Part of a small language model's weights: a variant of Adam for these matrices.
Each number is 500 + 50 x the weight over its row's rms, rounded and kept within 0 to 999. Layers, rows and columns count from 0. Numbers have three digits each. The size before them is the row's rms in percent of the matrix's.

# layer 5 MLP down (transposed), 256x64, rms 0.171, rows 31-137, columns 0-63
080:488459479614505479414477554481562515402477472389534501522391537506540598474504539488480498441444563506542483525497571512558520475504436532461469540477466403518400524514527427541547574527464573
082:538501483503432436525509472575529482505540522586565386488488527498396512498514615500519490456530521506445555494420393558402518458533458542494478414524566557476520443557468470599555506440499513
109:500517509490608497539480469451531499485426482490474532565539571519591505446467573465522505571497481441448490500607419381402574541554484502500428419456481489526508493491506580518469423528506600
110:570528562528532435476427619586484444517451466521437473521422513453452481468532474510501473566504526564574516534454483553378546512458583477497498506509447372490434501519568441534576537481469504
096:493612483420516505536578483560496472441506570514479463539488457454483490509462513472474365478569538558398464528570559430587441435427466453554562529558502566500555427541510492534507456483523535
110:404531486450543529456562522557557456514430409490544446419474471549476419436458408501566475568456633515554471516524463450454439521497543532495544589563494487533475483591568495512514459523479523
093:494480615462538428424577498550492431504478474437576492466496506500478451536442481519560587532587589493552487589494510504519444451522483499529554520533401474532485475519535489484493345462467414
114:483566554464555525494487481488654438494477497458493531562459442482462504476468556522534623513395414555456462452459491466546522439477530586570562440521497461531568462496528505516406505424477523
098:486549607544471428521523477465487486533479558411502507468382571533551450395518492507498593499461501440495498564491426559544465502439425491432493557516558623480443481471589528467472536522463506
085:467477508390473526418614457573497542475461466462527445524531476460396529501522468493546542575509593495522559486464486480487438501382582518492574608527515535529435471570474475475465457429534510
091:470422520511557420463489505549538542437438478530415424517535457516476477495465453579549531478473579481536476573484487457457478496422560600395476538473599521526560471504500590496427585500483581
105:548605487504503525478528494501421554473638468440563420531455563452434495536602443485516510478498489494405600480557507472516472490435540530568508541447521572473443536502514477519525445479392446
089:470512526431418465542487446484525490454508539462562472482487487492456466527465474465601526405450531471522528491564480528451595415457574595541528493475516475520537516519627454477475633513486389
082:397569465552494499550572501404422507537505522509447532575510412455453531576494559536482558478415477466441481527437454399602490470439484470594497541516480525555511437525522423522568533502492513
084:521607518567424548538537465591462461527466513566391465537406470491408486486588553496409475458412529514479534516510482573435594499513469480448493466559534563523546430506467463523503496498435528
086:463456502468527452502503469492449519551396492544516578504544421508535473479450477556477540492508567568426489500458463637541486563541499446468584452606562600566489496426474419463479430488464497
102:526520450509463534529459514448408434489443567587530495578578530457534457477420515536542426409586474570514516519499491480494400531562461550548448408505493412521497520499469611585468515516500507
104:493490556504505475406555508475464502512493412465525497441490552528508454599426509466504515529511554383646413554563617546562503449485449451557459513471516457498518527496546435542543448438483502
096:463544624497502529452557574439449492512623525496462452474545460512534417460513567476530541510409524473575404526569512462542492505457519456482502450397457494556537607480541475513511456526486420
095:458571587457426421396511548473496470535535457463496543536506440545465437564532456462562459510456549575630514515503462530499478541440504510497498501505442443540577580437477510386535542518490419
094:456499462533492472452540563514517565586520455495484581500506471463507524431524477504551512455485480522565530473499418430628465510364542459574530619512431535413481553490494476487552526488502390
094:497553687476550509511510481439433470442546493444452470519406457510459555477477508441501488427485482547506486490442531526481511572551492555479584615478425514510461477437519490547569503441587477
107:555533428482638521536426456433571503546486399536499423550584543544538497462476536461532510535474487427481509435581465414472544515527447453460507507446481508518556513468491567494471416564583559
091:512519517453507505446460529492477417555547462451462485479489512516566477479438524486502452499476437431636401468557527574490519484496518542491495480437437564527456649504420542554536481629512450
122:524507457524658532529446423450529473534474434510511447528571540545583515433465532458570506515510501451438509478639478427466499529517448461499453454452431505534538501514457576481507420554568557
069:488537552601440480506500481525512485523558555399442525540425528505524470483560429519498566472436463601505514539531373489462485466516529557493522470612487546461589437482409530454503476531422564
108:514421527523461511565552436474501473523526457436543448447531436567515487622655513459481553522492499466556467527551481494448535450523406452508472492566552425515461423417514460525591471531471474
085:485520447559535471411493501499562529449467488574535541437515523460505463453568497432488563457518496417521488512496445536564485443602449505515502393637541579518429498500481468496399488588552550
078:500489575475472575557562531488474506419416530425526485452543560471486534519521522498489554423549597478521490524416482468512472495467481489401444554545498571392573386476560432527441518466550550
092:501475539440397592426487526417483474490488532384537546471515542427546541503535501419427570517507531516520457530538395517540397519511456511555490474514515602603505524544487496534449420531519466
100:471531475598434443517544448494471484582526532460474554519416510497578559574539431473549520492515572400519499501416527522488515587449419454498475503518511522492481496528475555571373521393430477
085:433581574454443458500494451561489480508531471488389555601403479567541499522535505482521476619487531501523472409529487492542440453586454561502489458486530432507475578533462424504492550542403493
090:512555526530530483472547430531440422467439516510501557587491552546553482543471542489444549345472482489441508461476478407578588527491440525495478464476577511527433522497474516439636478493567493
086:491576496382496484552535578545475493514613582505496519484481466430419562493455521483494499484526456515530549583486529538457439422432507590425441457479641531508482416450523519519502529449484504
094:580535427415477494498448491472524493561489480507441480526560634470420462504526591488415534473534519422389507462529459533538447500580470537482446516573499541554549478557522394485462512580486504
086:460582555549501419559496488561510458403539500460577475519527519570489503352511464564482531555584464523447479470516536520551423510487532602519442489462524490498470458453557480437582410444464507
097:457558455605497535468519480479556505495446521402544465482453471467519497456485522557447441488391541529563421546623451386531551483545542508553458544482557459455539592508554473448441552522509495
153:453566466513425556505514487551479478524477512484449432573465601485485589405503461520499604598440469468551537495500420517543485477540453558442479598559491436434430533495522492515541405468494567
097:526555436582410482501508552528480545497585507558590461506440502488388572450578442563415433529467491479500504441476500564447550501538462488506601468443506546554446545437572441512435504513470485
085:399542542459490442522582561495432513507414575466408524516474399645452569480481469506513449493490524447576486466447510471484463509462498478499578586538508510474491501559521478538594521524420452
117:441515585520468512444543463441498580511544360462422450460491514482527574472496455489523515585475619533538470532503483510572489430520386470456508514541584466425538480602461530498523493518554489
091:495487518530449463488486509523543538480549395399572522438573485464556512572486419508565466493436568499493439502478459495541527496440518492507536452554449660470591620448460475463514510526503455
094:502480507538551537447554448472569480399516571508479419533516572498516560578451415570586495381538394427464501502524521442514502453484513530455491518533456470566481558431536410505531541519470569
106:521555473517428525542491406542537535435531493466435496527445493511509552525460410468446498412470491520548552457517483484449442530506531555409536563451482612605435524532477501445590621501447487
091:548484512522504562520426391531560534547405566489515512519538501519478491519552573497471546470529626502596421490526457574458434465450405470496523533486536462407499530537448434476553488495405444
091:475589509589459523482507514628478622517502450514527509479476495483460431568497558492490473440445623449507410418586479544524489547449497506509477434490546416454445507562533564456459496538481516
082:541461468517430568501569546545448497501561549452533508539452523499439539512414537581394523440543529427538467571563485503509525476576468468510523338567463503521474467437554493557451460508543434
131:562487528518461511506465542487495564473482511475481467483503537506409585545448426555458520610400532577577494515430421510521509506540551474549549424502576556503425497450559494412397569475488447
097:472447550491412526433469549552507426485467531568588505504498584450512529485505463586399507471522424517457510409564475466527516444559463453464648460529487522510447514459455484566508463591546518
109:475458492559625590544521521480437470576473488478501458500511513430481521518538537624480525505519426414543474494466442503625487483514450492632474557505503413465441523503571523455455513460481450
084:505476378599441476393525402532441629527564522513514593468449557464534480503528492433479595523451582485499460458475487522474480511513556451506541534531507581506433494469547440523512459538469466
093:524486473508437539523437523462508530438468497518482578405481553578521512534469458542415611484512457523516491480427575529438535522499521412433451521494535603489544478528592464437422447556608468
106:550445381546445549531531461501404553521501542438463467523508541463566625492506426506524540518499448379511417528429498554502475546549498555500427552520536501479577481535543523477399520493440468
082:497522506556426496539579518575452495446513553458397485528411433514464490531465437501507607448440478566525485554497432445548524510468591486538487513568514561516487395460462539449554524491456621
100:474482580474472503477539547421528547454591449421552441490538476523508530427447448560487590543527484369516515568491548525505499517484504543424519562542486559489389554552540509462492436485469386
113:462506530520637481488521475523543400482512442536484564417475509507527536506556484548469485566416433486464539549409558503402469477550509495441570424533403551497435476545527545466460597503530544
101:375506559568444431465524591597478452457545566552615387554459498537533486448474492580507422475510447520521534512547512485582498439457410500539471498467494430469513476524519506530494536541458470
093:484594582567503588516535496445541517436604430517455494445571503520522435552606500483554484521522566426480456529583483446510545467459509445453470470422466430462482500500529453454548598437468492
094:411571535546491416532565421493542522442455452455470660537456485465480511429430507538536481458492503505512517543487547506470471513415472461501499624554531540484538514527456491469508444597403539
109:415539445516490475602491436500504539507494569620544522562493520488528516452553504485479545413522396501493385444541511506549505462590513438473488397528413505506488535466451454520492532514559606
100:539485557540531485589550516464431503449421518481438464481415434531440525524611571504527482496466545456495556450449469454416469466486529542597461538491519521521428598417553506559441542537579461
111:507438448490422524500477509497515397499486543428586525590458560489466485602503509533453516519514508519494461538517509529472526450539541418443403558512442421497460477520416568534632591433526516
092:499511565496505447516452508562501454497402514515613446443516495604513497424521574489425490526426429514425482487479527571436598463514541543513472434429521568554473431553508498577410495510555505
095:475475552510448394471532618515455463513556526488473495465430476487517409447489559516605544490442508402507556506549487488519462569454468535636487439541557461572460459450505494537441506568556504
098:412493509559449444586454459544431416458488453523544510459462455466503461532530584451527491496602546487388598421531509530534484444443527445492473494481576461468571528525621467512516517517550538
117:551539432529667497539425436459597464549515458509443460498570554544541497417482545443548499511498474438449488456584476444482561556490445429453470504434489487526578506498476574515506453501534562
123:514538415399494489582501449444486500456433542535560579509513489418447587380521484477540481408508468461549502533486556489524502481504572478576444514532444568570523644530488464486517467535502513
113:489494496528584470515533496535631540536595478438609529490446499554494499486463484506514437482478457591481500488478595524437483519394470499432529541428527580451362432489545484510467480553516501
084:540485524570584527544455471520467543510450541597458501514430525478543387535480396526510517514431432560495534479431495516407478567600466461475478492526513625503453521463498494465583587465464469
096:506465525460445451482562507444475571377451545450456476478522418492474472520435466538513483504436448612565539447593523515468481561428601528452542552454557479537537459574486534452526469466583546
088:505497492551458521379518546580559466440545539552461478471514392501503503448514540465537417547557456605494401484458453551628505445471467549549536559527469476473476497442552460462523463573544507
101:482450595468382523450450558460465543467501532429518534512505495512656479545455462508542541503485468408603546504452483531532552515468584445520476474472507475484489404541465486464558566545561425
108:505497478401498501478546523532515523496583539522535568441529607534448539538468468441470415500547463503537457567559438540466546428555449503515490442542465399567522448359502482532464576573466509
086:555493538566544523553485468464403508635483486568494434608443506448415475623477505503465515459487449518509487463477507458543454505490475566481478455537490508512549574523496453525505542411562372
116:512533530572407557462526555574560421543447416473502547501494471532515356489509509527502533490468493493425464464482571482554567599534616455478494517500452490467480433549462503424567436541498449
113:567521469500646483540416453425573498539508448521496497503586573516551480476509537429568458538490477436444537447626464465519521525503448440436481471413449497529510491491413534530518456523559568
085:526422547511566494341575459632513495451499557528519484538579528442543556525518468510422471467529436518553509505532432456509562455574528559497446499432457494540457477488503446535522394492535489
087:492498525534538534417511500452351481583530535506555496461448539581634517456485455520500534489448476472472529470539532482428545544569472381524441491541420450580455509492527573494503527512420489
108:498517470453554445613427471480461417467538474504401513513484589526493474487529560451480399462564502482461568425488517500530522613457600523544441514490464503503532610508505502450453468556562431
083:558504525441485522515542518556503457557505533482510535476480474476497527545494525460533528514532525487434402598511460509558403506479604634475521454405542483429412492483548431420509539446591419
101:558511472547491497575553575474566542432511429539533536523539468483475496456471483522597444490459447388459420505480461504611461515536415574577514438536518477491432530416499453515524528618483526
075:584554500601502566401494433524507579469504452512531486504457426606458493432461487400477475454429463557472511521528578542526507506433497603447510456549382515501467526480530456544531493536521554
095:455523512603415527484438457549520550470520475399624479487600563476461587513461554519522490480470569468557463498563516426531424414462455507597588457489513493519472512450503475488449486555489465
089:558450512492393502456483474518516516421359508442550568513525513489503542498516478539601448457489499563487424544462504465559428487391568574497531596509470549555471567496465441468590523514499481
083:517554546458444523591489430500416488488452492581444474541567411505483440569557471424474534520575502480467558563454466552535454495439522417547475445505515536626487432528473495513588552430479522
134:443565528480468548557458501479515564568622485405444514475436490493536507453474489548533576494440597533527492477479451485567502468531395436475528543487545577360471578490518498498480476540484423
103:504470508500477546524403525572501513499493474463579436520576554502411441536477532533436564498647402512544491454443504529554583464452517480527577526495542435546458437504501413460529460501586460
084:550421556474522467479456483455474523497476494547512524570537494495446546439560544520536566427441462549439445441421486563553560575460501509533506569455531485526435572465464354510613522523476429
090:504573501555427532500414572582489434479477516517499564527477522539500548439570468417414503588572442561564483512555528521441454442459529451563570490514499487531448514550487386516424458472431537
095:496475568508476550500500638663465506468496520470541539474412464466500494490524432382508447551452447574530510493554530507485474456437507490480544422491480454558519600513469462530531463447531582
104:408444541525573499516483538527504538472529456414585454433573464552562483460508498520444486594422609507478460398535496514477481419435510502501502499513371595495517492551493582517490503516485564
126:524591523522424462512499510517422497500488519490464517526404597510488401497434465471476528473500431495487477489519562372514599557538487582561448601510506525493512489521421516540462541570386532
099:443500486517394520479531507467447556577506522515438508611478531489427453562525443568530449437477494494453516523508621460521455581564420537381459531544546536501485496488575445471499451568490434
102:554508502612510438452576398420575447488443438503558477409431530447543487615473503513462474512494468471537509515540439601435469513486427461456464493520513567577511523519548506512557443533559486
112:494454522567540512542536507405534524520502516439513575467476490530548438615460577459533512419553514379457453532481502449457620504516494416574487528527432392450523491530556480551484456540500464
107:393467587513439544544485597430557454448415535563560439506547463499519493504451438546446515513499444494549594522558496435454547488564510559475501452544495445585483490504472472564400470436537542
092:499575543531493549526549479454546433487542514403589472513537486423494510528534487434536533364458502487497439500452541532544492572425447500502522517514577428557528460538488488549547561418460361
101:414560507605421548518466509504452526562491472488560402596485438444527522541468498509470438510569461497497534446508554531565389427512425490458518474453566561509542531474478539572496556483390516
092:527536473528377451418531494550538490499486528554475469545444410481437469519604498457500610411467559491524542556549486548484456498402506499448616479486597523479478472515470494492584543439477483
117:462480521396498596547508523566557475514427566530516446433516523468481446538538512396478540535496582503502466520518562517529448458414493427490590461409570420512475478550433476504507511570586432
078:519529665563581581477495374515570433455507492471435539450485444490485484505431467472487518500451489626506490516457428552524549496466437568506535504584440500549476523493539453539541494488486452
099:561550488495600501568455434443517499522481444476541475542545573601520560459420546435585503495476446383468510454610436424479512506544450451499490458445491513467532514490459588533468463524540567
093:520430626543503434443587525494549554547561469540429485501478474482512562554421494417441413592504505491564414603518463531545562532422456489415458487482522480541481505547509475479532502454453502
107:519474562547470586480489531569512550462506515494471425563439528474507349499508528489401522399493496472599488476449459577523492502513518533447534433541569501475558466547399490492475586591481468
115:542452524423468572517530575454511597513410530516535505378471453440471422546507514489526466466591562493569443470516444581459394474456481538498495493577431517518480565528508559542466455452566488
090:451454542470520513517497386504499455487499502512456472580505543492459540538531517546500397550506569513498537505468535564389433513540574457586470474577416474586562475487386490553487473440472599
076:470496513462497441514529592479410575516509517485396472473525465498520541594498452442504516623538526529481585595528544535440464535405493452555422438458510431528497536515503455454453513387517518
# layer 5 MLP up, 256x64, rms 0.197, rows 32-138, columns 0-63
095:457497514516617454476494483515523457499499459513570524605553603513543459564513481430505454507468563484517519448522546444545453525442432459496524483472397382475556549473585459393447469477517566
081:503558521560615448573436498520552452544451432498441506549521543515571526548514539470548458505516480505440485431508436447443560461537539488451452423528524470482490382456467598422476433461579558
107:554542491523515450559377424435501478557519498606505481461554427521586525502431572494448461500518457554497544507503496427526554474537544523460371465497471424486533522442492596563469489447578476
100:513443485496499510577410452472538529511501504472532504505461476554535496434588542420555489481395542539441525589641409483469465580483430524507449486553506415486547481494464471398478534564527468
119:558510447524532494623445419445503487545528497571456550478485502523434522495449521519490460536517463515429489463484546469538539466638542538494476494489451437475581469410455618549521397557487433
104:521571511491458614492513479477487575521474438531576485451540564511508509458474552506498470481540464366480520483467515529558514492525524421449380446463583544375571436566540503507494493486532591
109:570508478476550538528530525504462473525465504566513588490547484535558497561399488577488376439482566520403562482459557457495582488523490483432480429449483490485545463582467499426396448555540556
110:485520434510466537563438487466492537579500538638547473476481495492497523513548479484583500493475484486516573434479543365523539519580484502506442464460477450491524367626484487482390448510525513
088:468489511550520507588447520531438461537389546532420483511491465511470537430525610485534410483469432461486479556508419555597532452473515529443473538458551506489598434616540549467516517544551471
100:547492411456524517532516472442557433476494487490563520448507551519644489604440476498519384564500567438476530579540551412448528456451445433458535508472485482403532477528540479483486462446520548
097:439419534494606452477469467552459562453488456574431511524590550554525536525514480476534493503440460442463395504484556481556477530493455463486506444355442550445520520584483484440534510493510605
089:576450418445533552551483523414506502482454432449461474482616559498584520515567486480529595510441608426528596442468577430476477527477498505513474528510555507479435441468522511438515521481581468
091:424449430496568418466476510482537474595525522508523507595526539474507460399509500409533512602587504479462498548565426504457498503472469492461572592536459404485448578466540471559440509457543517
089:512479500468533547492487509474549455442470442485597535512615601541579535469504456486598492521432601500542472498466584418479435564444517487507540539522435536469552500487515520364514467425539506
098:581486507478519527460501493434522538515531361536582547427509568558468487488406536501456424484522529494550451466512488427430623520540501508465480485364522450503593533524536526520530501534580521
102:530348500464614546549515491469479559555541415498532588438477493541504544493472517548439538531623495477488482572469494487425482496509479561438485474557497495450575427549455542485468402483494545
105:501495397511523517496549500462493539569476571565426476585506429469486505443469593430526536532541463405517598479487498522476477611566553425478503539478516388418504435441521514507511506578537525
102:546522492439453471482395529449470514466503432541585522489580568526513503515549461455480434533436566492442511557518538477484484499500416509404602605532534465517525557453454568502387490504586553
096:537405374521513488585500540536544488602553524521475441388557459516495461460429554450505475513484537507464503537447436469437495515625490526466512560456451458405446517453547520469511510536555440
101:545561395504536505521392482507588488445465508510416543457501454465477545516482585504542474456545486449453544558516354567498544456572508414485454538457489554524489547475469543530510426606501525
093:527496435494458490524501470503495568609525441568557549534605565447569569546495459488469560544494452466497488397603459437580505489469513441491502382489479543462504387567483542503486473504527526
069:517497449458555482519426471391557536609452503521453387525522512549572551403530525458523523530491455484485493461609481414536589504520495539533497498453463569415480428503426574506441498509520465
089:487522438413500522538460523471533571453460504574543578451542503470561551447447487550493485487439575519478547515640491421551533494466439464443582481385513474520517426480500524413396489517528499
074:501479480495576510537477434483551498463518478539449444503570511568629531477501489516511486494467391518399557407563470454406591508561393497455520449472522537542519433461486509502471473509543608
079:481528462460552459476478560463552567490457463455468487491480488515539553411576494481562484545515495462452575532541501525410580630561573456398533522533380551509472472519586541485472492458482582
107:569477513385548530547500531471464453492502473531503515407537499512504465388446445458461450514517678505458415522468486542528596469573529495382479509475532447525550536522507497494487503532574522
086:541466471484458449583497423438473520623528512506465544573471517555509539560485526476462520628472473535439472495550572498495562598526539532551478535372436542428495498506545554488580471481441476
085:523511401463502549479459543488578499503548444543535459546521516461464446493538454469561458538453456438483558501506458539407608532519476550477382393461577507555442537615486537548513440539473532
104:545472478470491434561508434453493440588495505548471509554561522461497542520536569456480496575496461450457595495438577372533510622488535462472485593481481575442462472492464623461511491476529520
098:478416484366515530576452534435555520538496508479532461473603557548501446506480489525434503482538477520483461397525433509426540471529571565500485490438541439444568508552533562435545421553576542
102:547475496430542462592480418510524535491494522533562520529549520481532571492570496452554458533505577386450601538571470437472482529430492438530525379434380491508458479548454524499508505464480567
095:433535421418488511491410555561555586525471423523545449394485494448563503478473519464507550601487510454477566597542430459510483486538502481453427467515520515531576402534554439540424494473509512
095:528487410457532462494455485286411522508510479562564526525519563505622526524557548485516499551594504475513558501508560494539487501472471472484504485491434506453530516455476430533403484446521525
097:677435435455538492552488491401498529483465475508520539436496524550606477457546514441576440516510446448441559472570503507581487534486480486496451407517527549378512489499516517454481456519490527
092:534549440489524480535439499477574563504436530549550438558509442544483547466595499412525604509520515402427575486571439499579470562499452513495511441511554538548434408451504547437474506456565482
101:611454488471539472473498470402462500551484455498576525523568497472503500394541492540472384522580547485399437555578543518485504575528504445466498525443524447413560535494463486593493506558451545
120:479459436474550533431504472469494405535451470520473463544542578543491567416473494445597531654467467442544579554537533496439481511514568488410483515493525516469433538510543519514438396459537530
106:462416476473475526546405490479615539492450529636457480507528471518523528537481559480598496529489555584545495463497462477485495521552463453472374478516550470392525489481514538509505382499523578
086:437460494561548476462402476518461487517413513505434497495490477622523512462463522497530595547512515499468502554474563582495556481535537429530493579488482416470466442504458480560371405429582502
114:623406448465532604485556466404560525446508488529541511450531516513489526492550439518527522496562578458499474469502455514430498654487541449418490492474514527556593512453490501432495520559518559
096:481484488455474593534510555451515576519408484521498429502510584623484477502565465463545497516504521517464520427502472517481492515481521418438491570573537538484447448499516526434333436592543534
091:456565522387479476516450373502467503536510515549471552474489482493502485520546514506576597595516572424481489459529506492506536529600517450539414506506532540427500441611446522475530396540442536
106:480442391541524446481466400513562541578490422484536556483589575472538530493562507489615492507438480467515481454511571432478434508491481403562418524456505527406557449469445536475501519525544525
097:488496516562523511466531496495446488486425465492431484562526483474514609403523456454559574513500477471464509529500504406548580557491383464434585557469582465572496441541486541455407487558583494
104:492443512468583471511507431517443538563495474560482513554524514579540545544484482451471454577493562511341495511508521548628483426505385543494503457522429531499529526453496492439431460467558577
089:527471471509471540493454487499511523502354480543519483500514436653522551499508513426507546521495528420548589530530453564587518585505553410408465487464526509400522462546560529502520475453554480
150:500425447478498393584371498480530502559473502515507423524531493482551591429543491516569491622477610495500541508478440528450487551535523470487495392504559460467529483547516481458444433505563544
102:460555522436480621501494417479552448538427502610545442537508493567490376531488519458532541529458574493481511472477436523597494508484445481488469530479494406399526525536566540394476461493504510
118:485456498476530551517439485490529526466481413581436515533532479487518460544526606453479463435410589491385468393525462487461545570522507555533538534426463528507564494498419603443512481560568478
098:492525495535532576569525565515576421484409483488576454518567578552471467494463525467488534488554567520496481434470509340490583512440484425464495557455576454549612485527469508456511484501548475
115:504452536444492407482509450476569447592468440517489536613596535467485474467496515391537503503448563438424433499569440471603482556449477525530542525459532516498484577550416585465506498515504480
103:543438521345534514503434470481559567450496476578539504445571519478573467460489478456505483489504596547459467532534436496441523438584512533488441421526541468471520499536453537426552464521553624
083:514502459453482503512467551462483566499521571465442490451509435508549561383588556540574538614509492458371522565498469538493561571555478464490461477480429468541509493468446492442389549520525558
099:510525500448564527563478404394458491579506563507513432468507466503584573516530489438437468579489595508499464562603531464434495560466576486478429537440484554413446500490504496483575472431486524
106:449489475541521524639504516513505546544463389526447479557590484537466591561529566453412506569529485455493599465548513467453617496478528518408446488443480446455524502553495526533549506438501509
106:593499474508557511507503518361472629498467541504481486547517528531518512362567567448467511536543527408419565485513522501542452534499501461496529461480586511519454445441463590477543511579516462
103:453468515480480524506416585521480510515491425483587542453570494595464575462519495469477527477482472403439466539518448520538526596493525486534396510417467403507531490503389561470433522471537596
088:421422509481529584529506518509482499613433444542494557582506486476502540516416515377487515548536542448481451465615492412487565543500466503487504564514597417458513485566502458453483445537551468
102:492448483563647371505478447496496494490515503561413510573573470500522535549481519478433442501488496460339569486536470517528487482472521525465490471503473491476513551482474574483511443505641495
107:554449508549517488462523537401498475511419440485491446601493510434568578515545518468503516476617563474424463500521482432445612545590477458455520548517460482425514428487495472575478487538515594
108:543526522442548558530490447463538508503405543484493486420462504500461584499468493480587537506441502490548433562563469585500564471553451440398422499493512450551535504605452477534508415495624546
094:585471435552588415532473472428499532469506505542534476442474505477564587490573444449518586557575479468382504514515515456460506565502511518506476555474342566480475486431552520508557515517542520
095:569463499495513457512502511453549550438426452527572418512606539457523541451418475491488589500485553519466505449524474488479498503476429535523528541484511364534568470455507468492371534575613532
103:486443412538523587602527462430407498499508435525544478495501512455408612551447605496492530586550491454469521498459554418479548522500517435460494511505477405527568476464546513536469500490569571
065:523472441501592467592413390421545451578495494484463464488597534492556534382534519458475583537504396516494498492583476452498511520476507469516451524475470529467500453555425586468500459475570480
106:586496495405549495579400483459558514453453494486522523429507397558498518493508557511556394468465565461538526635567451569577462481525474468532409420506486499475509518528480489522445440532495495
112:543516491498601526541479469476560577508411474483540505535544482485450436456526529345522432462479594478460603481560509522488494521498445384512555565392576499550480530480477522509452451496500481
094:578462533452589534459500526492479614523516515499517409529528508548506504438448521432461470547525548561479633448516520428553549557432475536416483501508558508482486453509390461482428491395524460
108:519414494553579579561520484484523452491433471427426478470506596551502541473531470448571414474446501531482553474548534505531505476494545562398419465510454463542615484491588492564449447431534531
095:554437484397538432468455605413475533566529405509515456558481569464496474465572589526489602500539518524457523430512538527463528567472548566493500457482474404415493494517557461527466438553523521
106:541440430524500572494432507472498449458472491550403447504636514477533536491581474456489556523535444415560499501499518465533605575510499460470447490494441556512436471509493604458513500416587567
107:484470430401485490591488456424430542494518476632554496490497513463546545561557556434518467648486490469451504448530514432539557518559466480508398412499459466449525478474475529577518484512504494
089:555461455392484484522554555482643445485484459450463529458544558591479521375495465434518560498484521439529595511506502522399453501517536464487504552526477540474457494468561583482509424556510554
111:527492488502512515489489443497599459482433412568552524473577490476505444406517538403556544500524616528588423546458414487560583444528523441462476466530501537500506531532476553483423454439469575
073:537438414455634489568428436485538427481531508510461463502576512549533570409567505388480514501500488530430514532571402477533502458503454436427547444490509504521497471527492499523463500614542523
090:528522516474488545579410484489497548468469415466476511493505521483475435441530669472546486525520505548541482431533509466501594501489537540425564498543611443415508520609506527498466515398481460
094:581505495498484515564488528504707447443484527477541511478597490534517450529543538506477457471491566481501482469461463553525541447461595452457480475395505483478570519517540523464488431561608471
100:462463474475506543542463413446426515523515523563501488542580479543485491482428532541497488548569470493506551509480541400447582431505451519434529465522525460501639463505450561555371416514510584
094:558449460492508433528402524492545462509494513562518462569522508435605542439459524436492458495478560563419419492560529478377457493585564535504518524494360546450490516472475538465447515555532521
099:561482479441532432533461469440502465510466428485524490577520527487537565509472562421616515620548595438521428571539503408488459549564481515530472442557446534542456498471416532536494477428475534
096:478497465447495451597405485480525552570540430625514495466625556466477381512422573471428528500558568510502516515505432493535499479488525500491454570544534482449546496603464542449510477497528475
091:533403472466507463527558496445473503502445498559440474499448468567492527472507488532483499552575448525485517499523448517524541637537619492386402551508498532411533406491591472446504497515583528
101:507462503458522349531482510485474554532426394549503441452572519429477479528609500485510553503539511500552562409456535508535562629472518493482519543490542478481510527572556515425461485498594542
098:464516412409477626514421521525525433556446551582475440489503533457584508358474455501513507491537478444442477484552474463573516484503476431439503504474604556489539457522474517475503531489602498
117:509439452473510479586469536502610452399484473565470457482586460451565440508559557499568514482514605477511456395527467525503526500494492473529490441517514565497561443555413510376460489502576514
112:502490532442496667566471442494524459557408520498488391513560531562483545380517474522489542537436491532543540523505477470514534455513478533475476470506505503453527437563515485457490441502649573
096:466492469468489585602512521550603475470445439595525455480503461492464483510538500395620423521509517494441649545528485444449486582472504539424463516495518464561489550504499538490436504443508483
092:507448501602527483434544493414508548539439540482537473573495496487509583414511568451470571589538515420448539482552484564522435442465511480537437500486615522401499497446534478465509447518605530
095:628476512468466417606503449468541503548531440518493505580482430474508479462516442485482473479488539517433486514520568490491593559584514457469469441481459454447558491606481450445477485635482571
103:576455472506551550593515489513507452633522411531418575515476493477509561546395484527433552505520549500394446471528490564536576460580524536460495497467482463473553465481524550471580423470488543
118:578542457505562518474503525509561489541405490476535491468457538587501449556456502411507487537446484515485578504564411470536534463581535511452397494521457510546447509543509622533454411424501605
104:511430421450511508515537523417538533518510514582505422467617506472448502501537448501494532578562567465523412461491467571448484494438557429469429567516473547517538413501446549456421507607549514
103:546494514517549516500359589457474491454520448559536519490454506430558539439466456470539518521380492575501502473512566436470474441626526475525509519423461436541483442554454469527408486460523569
108:576441511542486581583542478508604482500439447434458542476500490589600500433520544470459525498506564490468428512545446470429581535476551458490410548418522504383524511494532560443508468550500529
112:556530411500524480499444453564536514540532481465481554395515506495557508459554609465539533475444517479434464443551489589601426578496497435542471469365603524458479471517478552458481488500472467
093:489482540499517509529511384436478486474421483574559504430473463631589487486544506480499511517412440563511483485558469546600517468466522474499534516504443543452489465473475503486398453521509661
103:602491560548574463416507474443492499462436383473542475554472543495561548432415465338575488525462566564484463487552519485571517494510468538412481546502525470538509520488522464539457506463540536
096:519437493460591407568464512487505474566387418546477367500531515520561474498505468539552440546522551539519570542500550532405503490437558552482550521513403458433538523505573464490441556498502483
111:541506520491558505504487544496564475480446513522415467527594401512601511466531553443433465471441562502408539445521419546611488476514594489429511531454578477460559516585486479401477472510505512
090:476437490502496537610473497462518540626462447442504426473534527581506472564506521462509390459566477505504472503658433541467619473553514496460509505511519423484503522453523508581450530532525496
074:476432443558533503519447437471515562514468387536512499553527501552616500522462566492504493542449396502458466459608482427510554451512446475476436392449534508450496423499414535556513440521537536
096:490489467516496539493459497462467452563484563519457497559582503543442488453440504450533519468440552430478446424472579542585483521592549390552524567495559448444588499529415490463528446598578486
094:546383467487587427453507507509494558546464449528525444522550463516505530519508437454559561586474613461576544530512535473587478573434480389498498452478490552533424424538443524500545505470565517
116:522475504461555565466533473399503473495508429509492455532558555533530516451473599544486459504572523411417526430507529456442515554570574404509510465543588530467513514472436559424535384482526566
103:568521490532599496417527499500526518423460403477420578469499532502511470402478496423597494483561559490496527543491518517506559573510484391413505519498634542491491502527578554492504484441557484
087:554478410476476486523441479491543413571488479491435557511509448474579544347492569504511496485433528554529469475564462577559552489548479469449531542528570580448507420496436550417543523546502446
102:568473469465454481476434522432552536494500497474529367559527533438468478486566497418533446526441537379496603523475515450459536449460537524497480491469462565556556457571434613488443501541532559